{
  "num_hidden_layers": 9,
  "hidden_act": "tanh_gelu",
  "norm_place": "pre",
  "bias": "all",
  "init_std_qkv": 0.0617,
  "init_std_down": 0.0,
  "learning_rate": 0.00479,
  "beta1": 0.95,
  "warmup_steps": 200,
  "schedule": "wsd",
  "decay_shape": "linear",
  "max_seq_len": 256,
  "doc_mask": true
}
Each number is 500 + 40 x the weight over its row's rms, rounded and kept within 0 to 999. Layers, rows and columns count from 0. Numbers have three digits each. The size before them is the row's rms in percent of the matrix's.

# layer 4 MLP down, 96x384, rms 0.213, rows 0-67, columns 96-191
097:593483496569549479463473532495498532520465452491480492541399510564451509509539523588485582515472431549490419470501625458432563477472587547524490533530537493531465517499418538488539528467510516550523489468480525450449464470516533531564511493478546449497519503560529459494453429529465461500
105:410526521438464540528482446516506478487543573495557499460413513501545486476539485472437426476519508509490547472480519483449533485593508508522448448550503475512461485513551512494563468487527486494523521516507425515486503527507526448523497476522499497494528522553511484513492463519485508554
097:475522558480497532505494505435536521480557467437514504530495500468527538467448527462478530552410474418534448477423478476511478508472548532584570568459434594527441476513506473534504520438473523486464503477503509515523510552495510519459522464536500524470456534504483516471455460535520503562
099:516515538459484601408471474522440568490469538545489529464528529497494448538480451443438460500430514483576404484541522475558593463486485467611475488459538515466508476484447489552484511476534455531468467436446498499483593535464457432473525489498497491511521452528516468489513458524587497495
105:485476544480428540451537542516542609441467506557545507512449578524446434536511518563488474551546406560478436468493553486489534561501403459442518501451515494551544550510504504546467471508534552496489474477446565419450523485486541520429543501566420507484524529534482521556516484537527545529
107:492560470502469492487565491468507518534534481517496512441504589495496515469543510489540456501567486474600464560460516429447408464452501476512495475483574553458576542537566535507495443499458476502513465520464478530473567450488538473433489569473542447506511472499502460479503536506518475475
104:528527466559465527493525509484503457527469526530513444506520551506445568549448565457518418550561439567464518528443399503536490547463514466490550530543490495526468495437458440527479502556474542460513468447478422479487508480546530498441536468498543540483452518550506478564507475612494467505
105:467567443488470506509444517472487487505435453497455449446475454494500503412517524431526462578417498590495565539566552456478452547483518550521470505539482426468514434432477520501502475508568532589489539489482434550492581515511472503515414476448606449526529459486531495535544534503464511543
097:525488482549515433490553427518447439560533465525484525487507527474470525555461474465521471538497504463481388477489493538529517483506418506503458477470501476510516540465496432577529365480571516494500466524535486476529500526518515477485537529543440462536571493437547555433481490577499470518
102:496563473524508481408520504487515472547452478495570496517493506444595564580548412500509498445488504467489456520476452477537519508528487405469493467504492560496506462525562501438486526516572450509523408495481511459515509529496569507423431625464547458479480444465459504507478508503495486435
103:605412478485564458578529510542569510498442491460527551534516496597596578485511579462504503565444537478476480534468542460462480479496461437568574454529562451455505478560466491484488512571469527521521528535476476489548507484443427543434485539466538462550487529474426534451499584485522455484
090:452460473491483576474472528529557517510499528429470536500465454516580424502462485472487551487493499477544526464526482450512548562583471534486528495464499541415472507499525439523469520603545427527512527528467420481531554460500588493421486487465519489447464527504494514471531527548538504567
099:481466500496487502496486485488554446408604498491539480565472477448544488404547500573505487477516543540521499553495444500513565477501549481407446514532574547483518498532577526522545518477464502489394403519524446541450568520508510443554497508530517436481513476466507513423495495556491496503
104:443488493508428472463509503522471565443532541480474515495512596514454555475421537448536471539446520547540519472552542472487536510552404476538527527529512471510498535504493437479458518437493534466534531469482474503444515491492475430479515412495537498452517498521515474510483485513452477522
100:496494567508520494467520557494503505522543517525425469494552484530479577550500493497470532474523489496511590453447470477578490530478492454441478451499488517474499501472524460500460490512482523602496509537410536599437464577554532439511519494529488505516531492536370477540441471510551508531
098:561462512566546465471520546542522482534482525468573510508485545551454467560513477449446497454490544451484461538454540531501517456515471497429515484535482541474481585453459533517454524436463511463481426503466591500414419458530501515466488486512537440525486472520548499472492501495509466479
109:473461577529539454496505496472515504500527552562513489491487507533510540458449516454476498522490480504421503486465494485505477504566555532487510567509555507461462481494474506559498577565557503561457523484490486469462513500504540594448430518517536505520505570473519549474458535496436470514
101:496482498523497422556533500492560504498456569524471517468523496522469559478446504558498410459428418535505468564491525537508424506470492497458513523424416502539477504517508439551491505419549512556560545478574511464511535515474549451536503524504478505547517454521509428558515503478532485500
086:504551438548583508582545515451523491495512484472498499490500481531506506486480548446459544491494512536453527578481380390494507523516511485497547528576573499463519462505476474501500528504516485509441488505462556455463463437424454523553538503485510449567498493545544510563490494464497515464
104:503500508545515542468531479519465459532564490433515546545534440529494415494519488515501516507471536428478462530474441591505465494499494542541525530553417487597397536549493626621458540495465484439500411466514523457480477472518499479517497465427510497556516502483561463522563536531487513491
105:463509521474495479516469502508522495454538574540475518514491542454563466487542458527483546511601461479442517523517389474543544552536408535508477481485488565463487515570468460466521532476448466512435511482506549532441531504463515462525520560490497525534502476466517509402512488504455459533
093:465484521442554458474503452481510442513612450489486523557481487472483547556515487471488462471477534505453538459537537474516558527432484535414502520451556502527445509557510441476505491571511510548484461449540509553545565506423462558486468538447452482427466444554533546476518553451463496511
096:514498499526587533561570519530457479501436492560514518502467488473569500529464484464469490479516643517467495506477458443514586508525464480479557452502548539499480537551518495577523479530460509571477428476507460451513517526580479469524543500469434512444498491463448423507488545471636452524
104:467511517500479561573492499500500505575476564586539465554530463460554510499490472509541481476485491432535488486531455538465508518384483531520443406482522551468549585470506492453495501525499463507511517487463524512481492510451445507530524470548518471465537528534532531494529500531540544437
099:558441590507509449529456426482419475524473526459526542447446427539527483552462504568440533534560540479520404483532486515472508526530465432503506509496454509565554465515488508498530561453496548426481530472488523510453517521544441473499443459499561530548480454471476533506468472521500495576
101:572453470488457472486436403466536529487628466507509413473487424443550502497529485530510559448525544559498500530492439488504569483486484468508472487464549488486468507494502501499496492516540508506452442493485462571517543505476499484491505493455441526577500492494541504475514533437556570529
101:518468460469480492514509456520520412480538488454468550563463535440514511489544522548474560536495524553563464507551552436505524498582551499507503519494560390504489519525476536551562512564550522458430454441543540572461429523498540456465492520505462535497452496505397540461488567544497546523
096:544520446517527476461564495518511418555544501460494495520496512441531466580540532466505472530483422502543495501525579505452566493486519468506513528448439475489379407533486532579541507437561496474513480502532512503515520451458473539585466473453546503519522503511524510490485506476514453521
102:473543439443591523534542474514503527474564504478463503501502503498524481509524543478455503497513554500481503504506446546516562420476506551502496531539583497513439554490496434463494440560483488494528450507445509536446432531544483441443549488408489542478465537495430471548511486509554496470
107:532440498494548498460540474474404524465513526521510573467466492534528456531488524496500577539493520588480508467501436405459558484500527475536509559538517533475424452531431518598586520463428449504473447490510447530499540456500465469508471542530528486571516530509559498528488594539552444539
095:549438445493499517499474483495477528523490588559446504520535486543509521476542508473556480386515507487512519517454524470514592550476455517485485430544481524533579559513573472495496479465471528460448457492502518413546591464433519497488549531542486476455489464495534448457459536449564543546
094:459518499468474543485566520474538470520506508475487468470557495537527564488576489555382540474472551613471573474466473532532523498514473538457429461414402423546527488512512582446504444529526542520523464532514479454570535536494528488528579507607439463525514542485529530430472475469439460438
092:524424464504462477518574470466445486497451478580481502517561462526514519481433502476551504504519545448578519478504495511467470452485559446453493520409470476490488501512542499579433555521521511350461520480581461463475484519618537525484459530515544553537468521454454511504516444509492520532
108:455520566462406524552530473521516471415575502513484492529596490462484447469447398482463538514452497450491482468471469462457510484457532501486498499508544471504487520457545530434470527512494543563472448514500499506482444534488518490424533492522457477471479518487476580528473508516564522559
099:465596548509403486500434536462490555524490458473525495518471594514491499535578491515467438525552536477456507577539565524515468515394460451518493464486457561507547484453507505496560477512502519451551502435465517475589509496540523545467444480494506493481534500527508519484470450499479552535
105:527492542438480601539532479553504533447530499427494542449510442570479472550457570457463546567501509530476587540496478450527566547487541459515491459501574487478522529543524473537523469541467482442494467484553426513506472427518430516492549493530615479535504514433449520537484506486485493604
094:485479486507398502470543493481475450579453439575520462453521498492481457522496566492500450522547490474476472503417463476509486445486530459439553496382465541401536470529509516507512362473516517447551447487450537511507499540513484500554467510434509502532451482530527488508451521578537454479
092:523520444490500520472573466474503487588565482462440505524491471476456436398469456496503576492468431521463527509539531518472510542437482506518511441485462583506503455564562529543546504474452478503566534505465502487494568492513492523467541517490506508457541473472524494554473540479499465528
102:534432581465492454539469551483515513475517455516515451463507483478492488491451543519480497508477469504536371521549471492543527544489448509481494508484517486490494512505460499514539436463563521480522488499504438525498456476449537466519540496543423500528573476561530496572500475536490516512
098:472509540451553492441451484478493472469404519480461443552473469461523446512556513525518560506484427408505485499516509467513459508481488582474451450477511505426520464477479531568522509447463469568515524493469490472525578519566555501508458445502544514489494467487473561501505488448469505483
107:479486439504492551534558455472411505469544593469505520503532467503508433426474495549481526558514522467582543510496484420461478470501501488539436586481453493451506528514577538460471549512531456484540505536536544447527471533565510494490478487555515468480531563453551577534457482537445470514
098:462501458491529474531577463571513482517393515569519515524532546463464506447502470497538470486494540540464449517444543541502553478494522582458482497494483522510621426496454506454634452498498454463518449472538499459540450513478499507502496450470522516487506540469499457469508501474552474579
117:524441508532513540595562468568520450472564485447524430520469517462504546563521502456433516474541506467521450557518460508488585501434468414463537512487505546475495526505445459545539531516514472509448504492478490468529476483437478493513507515526462424452517506537516448508506504494496523515
102:538496488529457480509551457543530559484509532501433427422490452438544539587522492471436483528498578522484515491485474578592508485542505490512495543474527476459479430517556540502433498492546519493487541521494500522545496469514512506502506521434404494503410531568470525414529609463559546501
102:508521506482487451539468484457528504599492405451460520432549500450482522435478531542542427490599537441571488546562491541512438510486516488567548498494451514510481458528522530528451553487514511499557474515522434470543509476518427597482499502463507521499539540488457468479459517518494443462
091:490407481447562456484483499478506515512539454550434585488560607539498542520552491532538519476505485493545508480430506498484517481431588484509502509490473563490554461511495613444473490441510509519525505558441516530576518487483555482576437514469581423516515541556475559522465458550516472510
105:463517494512485476508467557538490501507525537566453540530423508471566461541495536475539535498470458524461513470585498511500556479477549558454478456500526514509558500514455510515500553517544496582529517497516578452469505594524541440606461466535531588521487474457526536510559430607528537451
108:531578450557514471450489487523463477524441593453502563530471488436481549495561545524498504492482479494555477491548527500521462533497457503495503498554519500543555565468482484521508520466521507444444421510502442464521468582580493509543504475528398517506516445551559502523544494530490523517
099:612532481411428476453462506507490496507516469537473504485493453509511550500541545536492516434473509481547461573481459529541442526575502510540510526544513580541520450500458567461472477500532461463519486506567465495482536512496463462512516529509572443519492475527460565461494498442468523467
092:554466538508436478460481552489557477473521497507489524454568516490496599458463467463496510512515506540578507463510534516453507526459475495452469492552474443487510502539465554491486490498481547469512471510431549424486496563500549534513514510545416551556465537476538558561493556578537508481
101:480523486449534536501510511454515426536532529494519418496513505466435546512532495445519566500480548496572594489451502480482508536532496472536515485538543465445527468551498516604561504552500462525531482488544502502530538506520582527482436473429489462511445508490481452534523508496553516551
098:539424432510495563438454501504513548453420429515479513551485388476559448494458499548543548500484468541526498489478495474478526496532517469437494521502481507486493483567570535485474547480429492529555487555521447499468528478549558469505496504560449455403496595459461518532497511503485541417
103:508495461489478473514470431510516484478489414425536470468444426466497503467473476393557556535463513528589520478451463512492501517567546474614472445512457497488503488502515535475496495444555464527531490522508561516450479499592563577456510558545514421537476474462493518486536571524452460563
100:502522530509476442446560461503508459555469389590519486512505584525521530497443547539506513531484434495518505532542560504455527459472497563441550512450492579486508546533475469446467514546494547558501562438494532469583514460521553450497556496475496578507564442456468507539550502516525483482
096:491464462464507501520417508488461501496447520527538531484470534438505535458484491505519498505440520593506579526472493579507512557467510521408508557513448516560426475515467550587467468498472560478547478555465506454581466450427526424572544495568479512496551495512457511506504511440465560509
104:516458512557458464491458498506435486511464534516492519491554540551450453543381501484530486488559457481425442502473508485444495498504488563511508455507462518521538485380407434432492557442529491519438562430491482554469578465538524537482445515498486540561497437536477474524481560569538453463
094:507509411495505455487426483523463436480434483535535492469538515432547524509515517498525532512542513495524491541503564515498538493518573495483523474500452475490470520532486515451486570473519556450504547449492487515621450466519527521475457575500478526521564467461539434545557537537413554495
100:495499577551596522601432534448532507505437448534481487505487483587557557424456532549556427511482526514447447522499483498529562523499520474480538510546539434493522562484485529526453457531474518524513463499550498439502445508522499479478440528484529488531589517469598446548550511445538451578
104:525578529532563489491475405535493480560468534454514534506482510519522527515482440522496497494524539497568556489480489489543523541532538510520457464422461416444535472508565482506545569438431482541517473587498527442547528535536415542502533518586569494469550472552497502506512577511496533490
090:464457547453526498537492495507481488409521471474503498526532441557480541462489566530475407542463439523501480548526500445518538504519541517453541472585406456517476598507429478496532543519528515522469538502486550515493438542602538380521545431524456539564476571523547584535491438514465530497
097:484511507453503501481548471466489517532511406550509549459468532483516466489537520512570438455447595464497581499585431537471506546469555478432462461501532416501492491470495527446497542637506507566510462551481551534478534525512507421545529414435485441529543481469570477428449474522483434514
097:459501495501535460527545549428531480467498522465522461502511472476515426445559518525511507498453490549476379468511472498548448498490459560499445460503487450483549496462522459494464458494499491523437484415512501562514509476439589543447498478417371492511536498479473456495543474483570538538
100:484521449487483551506556547486517545568491442464469514485503494459547538469570491530581606455492533577532494544538580514410440512531514496453512494474507608430558547524509521491524489518479506455541484442548544416584465494437448546524490503466581485529554446430572516473432474475511507410
101:471536537517429507440451450531470464530550530513483543513438430565508553473504505536459476496542545509510428484480458531531562431447548515531506472429507532464474474423525498498571501503478488518413503550503498470499482512512503446468527453511516456459510505470407501498466416457450524470
100:549473435547553532527500517488468481534506536505523504488444426536492486590455454456520510477527536497440485489567533522454509451430505494503528472483461443473498440548474526541517420459552449568441567459537520515492529492456551582565474510551446466456540461471425459469485384525534533510
099:528508534501556418510540491576532489493479479470497522467505473473536549533507517508421458503521500487525462510554464524423438477529502544500493571490475478436505477525497499501556511431507483541559464499448517517547469490531467549496540468504430493552477506506491395464525524487515524460
096:524491554481497580519525476516459489465557411428494524560428467521526454505539541525537458553492452489468431456527417467568500488501494538457529478521557528562507499506470503563512523531542491436522429560465481520444559448521533487476556395413439542481523457494489557468464571485507494469
098:466552502440520618508603482558480521456491540493521504534488417492521486522541460576492435511467459526538524534517489508475444480403602544459517499475484485558484551479506490572496543519545590535553546542485510476497485476568515522500447508492518440486474530485474503410492542465493468524